config.yaml
n_layer: 24
head_dim: 32
norm: "rmsnorm"
positions: "rope"
rope_fraction: 1.0
qk_norm: false
bias: "none"
tie_embeddings: false
init_std_o: 0.0442
weight_decay: 0.047
lr_head: 0.00593
warmup_steps: 200
schedule: "wsd"
decay_fraction: 0.874
steps: 4853
Each number is 500 + 50 x the weight over its row's rms, rounded and kept within 0 to 999. Layers, rows and columns count from 0. Numbers have three digits each. The size before them is the row's rms in percent of the matrix's.

# v: layer 19 attention value, 128x128, rms 0.296, rows 41-63, columns 0-127
# o: layer 19 attention output (transposed), 128x128, rms 0.279, rows 41-63, columns 0-127
# q: layer 19 attention query, 128x128, rms 0.145, rows 64-93, columns 0-127
# k: layer 19 attention key, 128x128, rms 0.154, rows 64-92, columns 0-127
v41 069:495455482490493470537475493502398515566458553598526529559491549519533513487496535579561596492558394552559594421574441461483437597513548478496465527527544481466398492499347465516502494514538485492569587526572491493401534532544467437502570483488461450458508484499426572537499499565421542430495539510449532427462455413551459460549580461549494493538560474488471458591469440581500549502485
o41 078:506441473465473429427550427452481472480428446483523550452539537527457457477510472454512482428512570484493434445378571540516572540429546568454612524473548488469551481502516476509466487451512515565376553602509421532546474465439499506601548484493549483486617467480441572479441482541485427546459514460468455512440454483427578429460446553504516449436434478586418489516426527471452414497522
v42 093:494454485448451560379484551517542465525498527450463486599538537511427537501482459477332520502515533464547451512380502482504493438515539501495617431458495596481512443494579492490493419491523492508410466500433422465563571535432496535615487435559510494519592460490451511461489558494472499502507532516544520590530492476507524436518543458502535509398529505529343459486430481480470517405542
o42 097:413505484466556525557484439495510550516537519499432569486480524529545459484497450547610508513467539377373533483575473482567571494449576456501410471472480410453482576482424556582463473479514537499640517497514508451421486455610508494508492495499572604482492561469544438475506462529467487497474535562482500461644496488427472627487453536445499534563531536454554465532536491523493492574520
v43 071:566587570448455442569489576473537483456474631548473484567516532371444481454520452468482584440546545447460556571413501456472517528477493487445485506540506466476520437418452497480408467553454505519466605544476524494454497477466461444473520514404495576469427522506494485541436513434534568440532446523564488577458476458490408458506542453444505543584512517538466427483517500455519545622607
o43 076:553468448589481510500467450492585507528552477577428494437475508641600555515549510480442479494505490524564489447643544468501481467456486504568483500530550570425448546499474474531585434542581510524590485486544436495564544497498508587471521541554464566494547484471454424463511498521472333539543597491441456463479564430579511521490441498504487489535528442480456576476431491519517439410520
v44 074:567474473472519578551577529448502493469605542562522502405418506506464481434446550534491485480495484525411516548413525556561453529536541476558451624487420524569571488546515587589423528446462450468488505483433515532477481550546577465528547545605596422506546565475424546475487519464478519543487450556555501525535416508469503427478471532471450461423532514553520460526516391598429454487472
o44 083:484570448520519455397461539456404511570495427470588540444548544459579486525507458468472508521436447483491480491475427556450535485537506476499476454508528469466528525494463463498582466538461593450482483556550503509517498537561397430492406502479469484465429538449559423460429497440419459482459504561466553499499562465531497472510463648474605501491507473429421420325459528469522572554525
v45 072:571531569531530486385491547451393529489504498504585521498444501472466410421472478539440557584517467598399540437484526417443500472511510464470479560436562604458508542488411495441491501562482506537527507413483472495523434508418524478445456511571512504463473473396499448537583500442527574551606455534537528538486490526499522540394566531519498502568548525522600398483566507570456523479512
o45 076:522573465492497521555432404523551418503464497591468565499502490468555574474535468462505433446492565528540483663526495528562451535567489531496496472538497504482512536428478449509500506536456487437461454514555485531463504479531540543560527448456407542564582510520495591526318506491479520456518518464450552438521458453541402468574499537510500466484474369520480466485470385529626511559460
v46 076:458458525483588477528486517552647513536469562433516491528476462557486497451452514453498546436541607447545551535476410451481542455540471531487557420476353499455478403512566549510566489463452543555381534544570530479543571487616520521447536467457461437511537635458468538462455628562585520522468479409460515516566543504503530484481491469487499470543508509516527540530498553447474500486483
o46 079:464501599449393485514513508536512480593540603540492462545568477514546526557475446429468518480380497465448494483543592472520393501426460365552552516512510494448458438439422517503515533468522504461618510471433540557544466501550543399483508500474514497503517493515514440540513428481468476510480525543419559569518549498527559498458445484489522505529545492491542526452451481552360580381594
v47 077:478531502511548566571454428399518459535497485523571473539519440440460460374480518544380494497480518495512572439500558574489449435465448522561451493532436519534540548570524511556524509517513435527450494410518452548506546519585461476418598486457572441489454509510552456517560470487482514481616443456503476476500526381562417540534537476493600522549565546495465423564515629534555539487543
o47 077:453476518461548472526534479501486493488404603507449501444545403513579518595523573618481403548511492451468477512427507525420522532590433521445548423533529457426531512548501453549539513492467551487486483552523566544497529474497590540473504525527466535519500483500565593535515473455469446561521562590477682463471534477450412489588471406514592511489573492504455582555531531501504459477510
v48 080:491521493498510567541449549511559473618483434575567448519554522487504526473444525521571563581521561483527521497551473421476565465529438495566490484512525503484531471528455539603517492506587499429510386506406543533514415552542426351467503576536605471486564583579478527514452461490497561566552416396592500444535478484504491508463587412524471563469463504509536499505528560498441521473461
o48 081:533520543522419477364580591487462502377495522530522506490530454504558558476533568552488454449403529449436418437492486513562471532417549512451447443453468460464526530555530470528495437427431525489395492594472471551531497441538579541495482422436457517506435346492465414539419414442597456460478493468491502489464531489498528566576455479510522484515500509437532498469559472534473557507477
v49 075:528581507524512534563511494515538431470509475481465490476464529549482498426563444544525464532596469452518501411483544451469549538536482514511469385488513526493545522608422455474483508505532557475401527494562442560470527465532428521411358468480532518591479507515523386493554492410600411458508457560588562575457485552557582487517478560584483508550526534467491549545518428397453464526560
o49 084:542537541491558418430446557539518503487521506574415496563469416524529541487622495421513534464446529498439451502493401510489541556527563436510471491426472569478481511461619518435547540556495532514529560500453556495561423495401522457503590393485484466434515499486562606452567495565436557527487606470485421499533530499449375494517491479489492498425482536500593493499535568521559469450441
v50 080:496388494605563420443495487476488501514480544506548492475484477489590415552505517385515519496447459512577541521562500426481521488483530461484422436583486417496484506526541454451549485398415580537612499414513532524519586473528546405472556524484479597509521424488547577460511480495469483556548535576493391503503510489515447527430413554572511457444507511474560515597581526473471535540558
o50 081:452509463510444619516561523499509536497458463509520581536488462430478440408463533553455617491537484578571437596542490515436436515582479487508609461395468572581590459502417501529449465487453473501472495522467499494525482546494475538548545477462517458468441549515406468455530461555501447480490486469436503553417400472565572478472535423445509549410515387542553523511473563513416448482462
v51 067:452530590496509477506640444572540483557489594449513521538469546503450469524509504575428532492467529482503343514430436527563448457601548609419504445531545471536559569490440506500510432600545510561539540572535461530471518531561510562558479489472497498522561528503462416479588462569540466508645548520552484495566459452475449487516497554506472485411486481571539558498536514476525531490561
o51 072:458497449532511599479420480454398496522486429530529395561543509572518480491534544479547446500482455543378612512539577432443510581406508470533522534496581500376547463538500522541483521487474552463464494518478550378536507422478528499408459560384468442467501542511576551510490564549414489463465547493511473508530417474477549481541521438530505491543493431411563509559463534485537415538486
v52 087:479440502467431565457426462419447529461332472475508583576544577544493493510505608546566553542479566440494521525557589622489502470538477469519504494445479528492480534428510510548445524506491497530548545541487458487590547565543498603511490490520363460536446520490490621501555470436577484514577457600556558517496530478442500460564470507548544485457529442548495457434507513472461463518445
o52 085:551440514484551522537447503548484449474401498492532456493435374498543529501491413438493480473570470516536494478439422554482535526446492557526487428509466497480545439616494444541493513504553510539510554338508531503407511402453482383571444490473545509386527560472558351532525555483539539392513470474445521460477472502451482558440469567506458451536457499517479548502441489581456462491503
v53 080:449609467428452540418506575506536536463538517473485475451569434517534500469569481527464466515450475520493484603526589473471464508605506519552529472510564485457554492579422485604487497518477537535477574555580458614537518410501473412461452550515419454520531510546614518517541613546493504528554500405559483633451563472537461548495552590548530483502574524518496463495519573484511473460505
o53 080:410418511511517544583448508452513530483537534546533499400466442491603486515431452448462538435501474415511488522476447511500575500472398445537556483552421483461504551485624483385540575483525507504495440539406534457496519466489509507517533470558568509567502407534534529469469442468427387409514495493458540538567523444465409494503526446525436422478477508373573551530542460456436480529543
v54 077:473615537538478499482543466466504438413414585564449504487486509556498477496439543598489492464554587670434393484408510504522476425496482529540524471522427472419547541542523400458505535533466432435442506551467504554468453498504575528449491531476564484505501490464479402508470553436525507436547542524471554513410508467494496514572526493543623541436473424454480546470489470412487517428530
o54 079:495414474478519537382366435582457507577579479505513415494548397507544464442554512549507376556412489432485540540529503434489480558553515463447451418447393399450517458473509571437537500579565497532574515559452434495508497475477497484477519509576485503552504490512566552580461527507494490546514537513536452484570448543553481429497559446531546484490394502524418555463520490562533516500535
v55 093:440511439438447550511427490467547472629485491456483538542443459608498575495538550529506536577537621450495439537489496469423465400533557505559521531464531529517541516537494445445477455525465502529562484491496398626517492557477485560560431551425473485445524497392539513528562519391444480421582491548481523485475474508479397513496539441515505533488507520539429438466395541408527475549453
o55 093:511422497465532557479418473415559389326481528521551515525453504502522480509471503514507430453417446482540512480488509536509638519554596533525508526466445535410556480558482499568492466563504580462484569504461538397447463423507564431455527532494520541463510495554509487474385593553519501506543486540551511458596530491474502477452479495432491516543620487517512501476593499604459474514559
v56 071:469479512482550507480553476468519404442498535506640493518427484491514446568507476474489549480499529335480426480517451570515430488556523535463455520449472561515468538612465468534498482428423473436517391475512480533501434545531571446468575466430567564521472509517516468471549519523451594502534562501478480587623437535610501486539460529417501563550440455451518537614471555489506544501504
o56 075:464588510550484590469450511442528504530480518486453467458465492435468476546590542562433559581437460507546385517508557486420521498529549469506454491513502418479494473426520556451449519493508486515491599515564524452575508389539491520511579497408447426509473500534496454553543511504413495488483434566513579405354493454359526538512527458566560520471523477445513407534482486540503459524599
v57 079:496541491418561473587564398513517578450528540485559515532561500543558571460415471480551485545570601441544592465533602493515389485531454542429507567515522641471535542559534529504526529530487547505532517524532584513536499501471525437562524505537568513486570473504448536491481513570569472437436578448521528419497476595553454551455456472431496489485514485545578482471519553488619466585517
o57 083:527505501493471513512568541487516520414440529510516490396479523533437503545534423370549454432428402641439530522517536415472562579516511543509484384468565433494518480459509572489462495494516464492415447442465435543547506479451562511455459447530413514520505534566516469447552454417407523545493468573462508578530500515595545435509531470593517466542601507457533450482507531509485598522534
v58 074:431413474460515448533476486496416464504579460472528514598502564501446604447453491512528557534443504442496522460452453427556490475454439460559467440435463593535475455493368531558550512557421503521510556617496523534535507478497501474534481549572483527400430370590443494442471564523562526538452619485443484575472490491546496489463497395463523491516490521421522537487500447514531484550423
o58 074:488501581532451480424516556531515442470555597521528490510424487469544471513486481434470472455497520570456459482585577469495533465431445535365506504570472403440530480464518486496425408468549506465453474471476482492452504548565580456508495484535537631477600529469548547358549436550477493426493398494563576536464509503491517513443468572533481563527508536504534459416392467512585440498518
v59 086:471514519503433553453423413449547495550498469427516540548532523491537453494504571589504496540575466557498457458588475593526495498424576441519499552528545557454515475508571512519502519530626534621594484521484473504523467564387571483455439427489476515523518536483466514532485532451478438491538429584515460570435481429474479471543546572527494473446512472473639542487461472520608631540523
o59 087:548491478574546508571508490514477503416442523511553433542514474599368503487408502495440444497571555524504422543485447525536505607509502573554451525491505528532513539446525430443476531524493578461495479474443505442607532513523447500506531472560532467467491521368519504653476546494425516527505508426512535510526418574553531647502493567543499547522445476494419426459506570548564457490551
v60 079:499529528455462521516485470493564473526467492527571584537506426459444528466487521459457494643539469582473611442556557462536491497458616525459478515457607539482472429496477472545578458674559460489558499533463484495477447531441565495492362500507542568445516478493527567544523510463487435492520453510513498465423461427431419517472485500548459563450432392485492511463573549474518553464451
o60 079:561522451546555540478458489469453542443444548515568458522489511603472530542420463561427439364495523527572452493501454467516502649503472545546526509474463482443418532415467475497465495446511551532446521523553492514490520513540570553509513571542462508567550485490496484444472545410548522528515501498498449421497444625466488514561588571519565522571556528521545509500467512522541510630338
v61 073:521528491494601523483505583492429452422556433463453541391614504486464518483622525611496522462504505447496573478422461596501457499495531457489465545439527533516483527545514539476472504547501415478572497542426456462497451517545490522511570609422515461535549570461384478558523522412431480527475505479491518409462519453548490497506474440477529528513546534447444430381405410459485450534475
o61 077:539420467516553505498520474449496477594427522491524461535597633485497474524426492441555477572466479479480523406521532563470532449565522456515492484522508464458563548459498466499531484546500535518450479519543468545456561462497561526549535437487471535453450462483497418584444465633439626468515553505496482530456549533467524453511470573444522412482487576572465561420604475566607373519451
v62 069:430457502503550509611488435562373470424492497491571555554505468472547440486495523507431504537487468486616631509526419547471402466408435491486471495492533510497491511440558533497514564432492557555488544463586505450466401490511439493481449522407517492529504564559484539460431536514500518445499428448550446540422520422496532491456490548557435558543595470467456486486445583552433568576532
o62 073:595527563568492410546604479477518553530455493496490424535451488485481572509542507528515560572463468609512449595477567558454475478545472538571574586478496484455414540566461435595547460459507426492441501505436466497508471400427475505585533477536444469551513519420537515463510421490445469482448430521474524495536509641529519567489426444422532459485567578559460525504506525481554432522461
v63 086:550481485474469541547522472527568523481476419574584466553495478405478494497512416531433504431518632507519390513550492508456427583514481517530500491469490482401543463467540519478460412523569470456603471511442501559603462564437539512543495516394428522601384516471521495551473486520496563432488527486553544608488563458508524481514570514532553539497511592557531416445455422456496472544476
o63 085:488458534517487572451484567393566459426572567477446529506481505595501598461472459558577533601453409459480555456495495490566555424483473513547479492487575542570457523493403519524490525511552567505491462535522426507462491448465489504437521556480481445493531445546567459468488473499420439518528474505527545390491418457542449601549411544508387430480423542491413539530517565596496470528550
q64 067:430540518575494536573579462513503428546489495512504572593542535535535515492489472489453484557482507397406510422435492471461456526579542513536489460456555425443527436495471448524503504505406497505587565553427497450545512451469507505537371395508535593480495526421550436530528412459415522438474539531556459443517550536397602554506436441546494511397527406518490537482491508497504546558485
k64 052:550456546521478449490412501450460515479485518477537515517501527606524516521538489520575510374400462511514504566585520518430459526449584484518579376551464547592539538471441530454502507522532551558556501431506516529517506621483517544593535625492491515517475515549431486544449537437464477506558550540524543495410407446544511441450435503534491551564537540425495495528533496448488512595369
q65 059:524521519545452497566549485497589522545424512520488469551519463494514477552604543536485462356401527429487474478558539409529502514473493464529489472480505467543443446481562407501553465445423516478494497503578576520461501476507561460486558501525509500520530517457512581454359444487548472526468522482502568545421471444501470500641483604519490490423568469590545550425578412431548423452536
k65 068:491447451522575471514536484504496461506464458509523526571500434526439559527477499469566474634569499508433508528384384481478442491545521609525471407485479450456543485505456512505422448591489530573484481540514515586502511462511484531463444400541462503604482450456569433533513514543506530498479372462412534533456600540412597510512600498486557484451505494473449533499474541475565594525450
q66 062:553492426509547521544529511553491519483532461464527531462587487490558543509469567417448571494458553453477417508510482515468445483504585494533455563524393518505540493590457421558476423493522516576580515558552510486541627526550553535482476440557583561403486501541558402528475374482417578505458437523474540457464525509465496475580517352500479480474545554485528559418560528528462515544531
k66 062:549518527581476600562484463465543580471438529461550493389463548537498511449549453494500556448523443443527586538469526461529481526508411541492547429528524503512489659506542528509529464446448563513447453503397585576481512546509541535428425414440553510467411478396511557508529448523534440419470480507439533546476429512533521456440454523488460447432551526551453516485457481522600455530407
q67 059:484475450509455525582554471500496457487537524470540541467504392500375463579516501499459551456439466447479499481595520495524348464551448452504468401501516483453567476476531595451542497509489581455443443533433499586480452519448537431538456388450524558564480562432606544549532493446510536470487507399517483589479478494467599475493504532468491492409554400451533442453505501499560562515482
k67 053:500474481535433574545496459478483480491477463323499421555436384526538553472450528455486472392500493453488512545501386552510475503520462513543531587458559560468501485554496468468450495535488501452378459580593551495485466556516500471556576404553514480506448385515447566452418527516528502490517497525484392537469540520508472462559561564517606489466569496526440417483535503451529512439512
q68 074:506418521507560479572498490534575534484497542509486486546497441574466528540466567482556559459444496421473472486569474477661422505476482408511489452497517522474523485456552494384495460498528497426575531436525513517498522483491512493434431467468448460534489525600491460408504439471520505546556604470484540503505434552615365535499583513522396484487519530522502610511514454514460436370553
k68 074:399460516486398420522483552461452437508455525498514423527514446643560388410574464507503491490446458485504543531502460521621549423598583511552485473465510549550496396496559512446572541506476463525454539526512500422499459553517567549492500499559520467537515502477545495432485512557591360474532517468510461567422422509475486493510525532448524459500491483560486460484417451604426530495522
q69 078:529461506559487506556475513522566499517533506602486534472569440584442509499438513479512518507416479455467421476577451537645446401515500413562457558525450538452503444398573498474509458426557588522554484563509434494559497507535542478442435425480536551453507578594540472511511456479406486456599522428511514543536503502557445578479556514558437483468519483487469545476516425478396429485567
k69 084:538558621481487535564495567542463516512456454474566503495405531577572501460547554448511491470520484537522620530517497510510549449554470384562551456433415483508536478518553490473595493506492508517452520550469537493501510592457582513431435545532445412496503454451477475426515480549570457519497437506488449617427507560581503490486489638455503564426606403554473522443526526464482517480468
q70 085:466554484539560559513558488424512501421533508533459471508448526501489461454518471450437446509541557519554489559423486471369490476481551546514529523417556371482582501517528497560487502516470520498505424452467526392522475492547457453563555439563500498496577469389509495550468499516473504476465358517440518462462453512497625482458445479480579487556501619464553490618555531516589602520491
k70 085:536476431568451546500570482486543569538589518501462455529533500493407514526438569465495514508434482550545426423444508503397411589535445485531426485576441462509565547473384500515411519559553461475552499483464467628617555472477446499533483484405505481528467521504546507521479466491453536568513510581473450542498566534475599545478494509543406528537461579442522539535528467429486380494506
q71 110:417512599480462597517548493404442495505522412477502464495519488369484562460559430513453500512529498488556584496456502490454558523552539586452519520453498391486578475500461603434528628423457453589447523566513471511444474511522503526568485536514509459424456445435524496410535487554522535448463426581503496485466562474428577529483470573507550494412527411490504483481478469544477562578478
k71 113:447515436460425477440551419554488537551533487489467431539562595450471486506483454556532409534561457487525480521433519544433485583466496543443524474515566517532533533607428531488420535437438526520485559497460487515534541452540437438514500585508530516611475456439507541537530579514485501498485603624541527460560497391350552498524508472534575540584521566470510464550546482505552467579530
q72 097:528479469426537521549525430506528543468496455548552522553548481481533505505542505512528524524407542556549483537468464533607562521586490499538457492486486430426499564573553423511539439550574481499548525555469609453531478498532519551545542439540480498435498594473575460538529557513499555595578461549437545417395514574638449540570415407494438447531420532431474538511440524535460507475546
k72 109:508530491416430461577557502556466464498537482447535508533513534485469574446517487471521548509519473468494572516477441566536508557605437494477534541479452489540510422526464555518554500436542556463573422512516437447555523502454600509569438444442558516506423432409419441609489375558581483614518563544522446443428458495498552575517546524548470539505503565487394461490486537483492587549549
q73 121:497561409557584607516520428587486563461484514497508518574519511491545595491448566504426570531465485561525511462495501514469507492495502531521478516533546448509527547521500448449431554457558580455498623481464498524493466454551437540492448532453487569448531533558440387576562472584470547466539475553492586453461539450538564583462504508421427522382533588510535517506493482490530424382579
k73 126:443572466627564591504496476618499614535572485430548507536411418505497564421449530501472493514519471437470517484482474552457522524506441529566466530488476455529483480494493547442445499402451463484534583453466512531450459485582478521482482521387520598523571527501467533542517449483517536457548558449519548437517534503517524520364495484525391451462600557462579521467426459479417536476454
q74 128:538514453440521446530501541496475571514506451460506509560409544544483525534493438522476377425519479501570480545474494516522557482464400577455511505447506484492526479435391397436545479452559590486486439478507454443549438556587616472417528541394492552385591462516442514576502483461507452608516484571443586450485503410525540540490505531445443517504486571457507490492519472509490435474563
k74 127:508492477487451500569480568465428577435489435477537423479481569608509546538506513542491400438480495435547448509497472490554593422458500523520527514487440453555530528434428452373547426494607590510358492471511512401521444500564535499490502559461489500473506418506387452541463503458463380533542527480478505501577560429448522494522546587474436467453494562480465493544533531460479491534547
q75 132:448533465399515533449574552525550428518434487408498504485585431528475606547461438530494477536558479509470551486506459508464524604506546502511485387521506543426544364515450524524506637430482495521452517471421539503562533559457560486452507471404520501451484455435535507499531506496503544530472522538521467490507508527409454503533535614426444440576428535469463401462513439487539549415575
k75 129:486482506472501560440529539434492436594421435489516528576558399541553566491502517573470458567492553484429511539512502479444566575482537469510532429440548555498525452580506562480488538414458516387397518505494584428565505538408576540479487440417519499460465469494487530492454515454491564492408423489500394471498467446435479513556523497442448435541460569446513495505435452522422579567577
q76 120:477531521472614514554490534502461447455480510425522513428530450483492509560492482528560461525539498480454518509557420448446437479458483514503500480495440385459507478517523488576527490489536490609504477439506317557483463463469520532491562445520485479661520455434365508405571504436505582499470568537453456480523507498501460441408440427525500519422519474547590477556466510406529474542522
k76 118:548547470470560386525554486469553468539485529545529479424512481500578540547477451525547361507525479511561529564530549465559512501519534628515488436452415450503514484488501521534476560467608426514502391505528457540553498549523412493443490397485454603579532504435468578408531489433582533516475552498511528442505426416509442427530559453510465570516486464510570487484446484449489458565581
q77 120:593500387553620516490450558467611541505532508483537500516498413487518551512524510516438527482516586488552457474506475527531422516518531618463473479585445404548508373482548482516479499555505520430536538456519492497430398560525478435470497409422420513486513547481570497504527441498499456505582397587523498513491501517448462470444507563480467588562582484536477528608441440495533560512466
k77 117:526535569423518526466467522477450547551525533480551469478402535530489515479365459527466411464552527546489395542493478432452483521513500524510481417525468543467473422423542444536533506498477519470507481471410507507501449619504471408424590396446499532515523460420559510440421467449444456483477450525509500435516507558437472543465389528501568446575635532542409488436483544489455565467487
q78 126:557572465497471462545512535493445472493364552566473569441511472501478407540523442436435481496468523520436479477463507580477576477450414551534456559516540514397464550521563559467519551488506566529548544485584449488512552512386588474524435513517553479419493598394535471472482485546445412494464487472429504533548476532522560555615456483474442532470500501367473526512515591548472536553470
k78 123:534528455547515468495529507392468500543430493559516546513515505500421511590479449473448491504468449531503461449353454586488550551490474510485521477422522427403488499487538503441504402532532525511571520615483466447589460466466553512504544579485571412453441612448547557455482496518508401573472509566495544469507410533555512558543543472453424442436459501405514568527505617512493488466515
q79 118:633604500443479518426529441451441386532486511560463487432520521511605556482486380564502496436479479484449479550562551487542563522565487538516516554518499587526504565470473496563524578562562583500443493548517503508564509542492501558518416557477480499580511495471482515526397454550578569516449446484458360480486415427508512444515526504490398510562471556574486518491431505463519489554478
k79 119:515377460437487504510532427464516528448485494532514465519448480450464585483511453510518462557470561446463574544441578456519500431509502464484468665554536489489418449471384466440529511593513478532512474477467537566522485548492614485578554553580449537428553566514563513505380477550544550539505533571491491529471471465512501471498516571550478463521512525462533540542416517517404622586545
q80 062:479514446528498451461566437537507539508478557571525504505537438574462435528457520471448465517536523459468420459525569467517453448508587550451514560457551542456512459505526464457606536439458520536557389609487591528525466489561452458561491388485461570466553487469604528537476387524498531456416453488579495519530500508460496433623475565463550535415566519560588464467547447527471486578533
k80 071:453506496577507581534546527419468504452463489461465473564582431473430497580465516486566623477583461531486523469490364488483480467496446593524486490518475513454550516507475526500475520571469527557472538398500474525491573457507475552511412419542445452425459498436495511453474469565522486508487480468473521503415582422499590501505503484486428513386491513482370628481565540489576588441468
q81 079:558523530456467445537463498445519492476460495441539423511443518519556481494577466540519466468509570538518487501535501540596513565550390445455501544519530558536452495443521566459460435574551503418455537419481530502462510519482517545443526596552482425550436510550509455347516600503499446530546561512427525476503533479614398545511538509514378457615456493545508479522440504501501368446478
k81 073:447452468493533512494432592509529518510519567540452543544502444457508506453489454506475458496449529530490420451503585598520576448497553357506530496444483524571433525433594512510530499430566465546475534452520602533460431555514456461466545509501532553510560445488402556523578522485518551488573532497589472473657423565519464571488499436492569483602463478529575444575460476519457504443460
q82 067:503535508492527470436503585597535473579516518557462519499572525477370560560504438480481408476464461457519556544452450524453488557480616507517465506399540478490475540478462464560553423496448530561440426630452507585526500456507498496448481425500483532421531535397557550540486418531480536423454451486539476428537481500379494514514501521471588546464470552517565435476492566599559504480447
k82 079:492504513519516398558516417512425524533429439467546499563502467610441500588465590533525506523535443542362517464473445490533484476437458526510444432568461604459550512545418415459479487524481555462529481500485528543457559454523492580539470450539478546560435509476576472503482444527577507507417482473406472544464534479416516396476568457447470533480531502511498539430559466413568533390435
q83 082:546500472535531448494477496473517490374510511474462506501395476518532570594499551564483510493521560544457492461509484498588503574495443453495530494543483539565425510476499442493462455526581470417507523375597457513519475540484515553489535575550519454529450463577448495429444546494541465530577545441504584494515508531608413556462575510527351477616514489543500545524463487481489386383479
k83 079:523531454442476559508483568394555493448582446485470532483555456490557474448541439499451379487478427500475565451504603554552530511501584440483548480457524531532355443497561513515520516477484425553461516513501516469497490556599461494468510601548475510430545527542397478513482505452507429516508530565589438455601420528512490601522476436465544455542426432537497411481422466549483506561478
q84 078:491596513432528449471557534478511542454419517483533448497420566495508520455538576446524451573543571572488416516511448503517530517443429500495572569513464400546404503470509488515501492547605449484498539419528488480510496483477483512450464658517511449553489444574442519459461552530501432624550520515512514462524489549643375506469509472567473503578494580503444499562471526495485403531522
k84 069:435444408392517544478434460501542504553606512640428570520535549437491508464516497514495490566464494509563459475545585453499560446447508455529491471441555503570488429496520573505525596491526437511549483489546489495446476555506485520397574612460516540491499576533449534519518590492534567485593568504551511517507446517588488554536465450551510554537470477478551447500461441597411435435436
q85 086:528539504412542468513555559530526504415486495460481546516410518599524487490421589525489478519487530521467453517505534525541478537517386483483497559586461533584414547456506406477428471442621432503518522460570469519494565535510521566460464557493516456550465453648507538467457505509524491596528569462524592515538476515548475541512533430549396468601495479528458488475464447520388393455491
k85 065:545439534518481465490562492451468497456517504451538512499561372450492370518546540480563462537417489587541506432451616556572491518528646425528484507480553549513510455604567500513444510508510480509513508491501554498514469516549362459532605456569408522501536547469537398535471507536513529552584510510454515478567505515474449556534466547434492476621433544469553484453483515546569526500487
q86 099:439539555523443555551443420489476426590498463459463476521563506427445545416590450455534504534468476458539525545545444512525470436562597557540449485409532415456596465517495598516535601521406533607455465513503475467410427506524487482540446481490489606487495530466499508462579531531452523430524459528510491550556555426486514511448433588449572521413506458465560496541522524526496553582467
k86 079:604519510523471449573477517524478471557509504500474453613433555533463602526515524477456615499526581440474457452503425470462532455460471521503463504549535484538510497424402428529567499546616470547541472447449481453494435468484496504568495483434523574421526436565505457395517410512453543555484535478527548537466513481646549556502473455515415512481550524508448491516447532411458600418456
q87 089:585416505586568457549464581456496439515418519471509532513534453499572416494496433503479482522400505454468525430495544362468414460446435423559579516514503526429582500500524555554546450549529415559522438435496479550501470487516537429532548463563476445405575490533522450484477477540493494447420479434519527506449474570594533427579549553512554488455545467543574494537523501477604539488526
k87 107:519476496516382513554467553501472573497443440461547341518424440524569535414512485511474585468496484441521526570553525496545527564618443454571496494469464435609397501476530502515512469439523443480518471537448550427527559556495553482564457534481551448491495416519428413433450443491549503449529537505469428500555505504543500544534511520517432392476574515528439488479440464439456468511601
q88 129:542476511533505517398502463481445593497527416552473500495517402499518467497445479567426484444590507543547494434471499484561436502511519480420546560513513521523512578509424473492476440486522515521550519554566534554513494485543441549518499483546584480408526565565592539530567560467534519442512472517457585501490511577554544554524544502506441461553595557407471630460473495565436363388568
k88 111:561547504599581472547413518489510500511462541487591619540490390495596551554471539537505560487535604551509455497471570416539503517462463540519456591493483446474481484541531452573423415583534563523515464481484542509515556492557438426585496421549517539419470546503476431505497568496484495454476393518515571485451446498611522426561516463533527524538502500436505544521489533631535480503480
q89 118:536514506415556458562459517423478507531448484525487500499469530483534452474573400536445428490496542573449544448506512529476474499394571505546525571545557517390497535469555481623564531497581486423419462479489617479517546433513445525512484378448497549355490512528514529547528530482420553495432435524453378533459465440572544514531495445468522528475434532447491496500498523509494541464604
k89 120:495489397474567506535565569535480492500453495457537493576449496504400522536596451455465551512426532635419559515514409556496533457480609600522458477523470519471577450550520457518474464516580495451520489434502586454531487468481465476463574425423503595430434579491542516488478456497523535535530493539439525481424562559484548532455409392449552550534451545404520462465467508544546468495521
q90 117:468554431526539413518552524530457406524590563430475595486576423445481529586427610528532484410583471468470474535574554438500505480583432558446484490516507492527517495438510473420483505473545535524552460448499484590472514446621436503554473480539493480496525480508538434530444480558544540513564444475498484562513453576532499478451451532542569506534585469621486529417517476563515564508396
k90 130:465524488505529479440557478544583462512550546455513582544565459508462467634388544564492503511444472421532479442493545437445456515545507574480480524493498533528502502543444448462511622534556537473493463514450435484494532521625524474512497494515518559570506564500388512466366547559483575575542368482525503565434487529383527514372550447525482460490485485484498478432517519519559544489483
q91 117:472493500498658520467518542568515581508474504525529585423490602573455470501504515529571593546431513442574419568514496496464521498497504560519470568495494570487409502473434491502516558439639529480494570421500457440514527564533445480570501497494517481513512483557461417380491533515549461502607427538426590446503446594512432459505454504418564453471511522507490553437490494529525459532506
k91 121:432496511495612506574389512530564488473544566497532531452504600510486458465556477507544589489425540530496436492514488433486534542470583560488461420570624502460421535425530530476472504499538479474490549477479495480576554421612459493528540560507532546471493477526499461510600536485484489539547460565459471463438500541502422492423472546461552544476501600545453471527448499560453522560683
q92 112:421564495505477471457510424517473479546378451574444436473519497543558516383523456468485393528520506503539437514526487548422479424487427475548483526418553426518554394553501482469462508474496534529504473645453441540502427487481518523430547397523547565516525509476499406467496457502366488505635483525512506531517536485479519402565421489500494481429424483526510530534530535451565507556474
k92 120:492553523454536552440467501520515494446485520551480528423402548450545603451478400461521516510540424461513468492522495542503491519498490516515459499468499444476480554510409562466462484497430499516465466696497499397552466499469588541513598495556469492576536513458453437482449460456410487493499474514400533533563482486532459358458447417516447432505466533503628507514489433573448512572521
q93 119:495541468510528479524533515515483496532464530605501571540544491452431510449570478455507496471382487485543457502448552419495562464471526509517434501501467438526564501494511506496496385496514502510567481558430501594487495513494553475546447561391540503497475504493478432349473458496548572561523615502536642504485451592603531525490481480468423526579415546434587518512569545591478563481452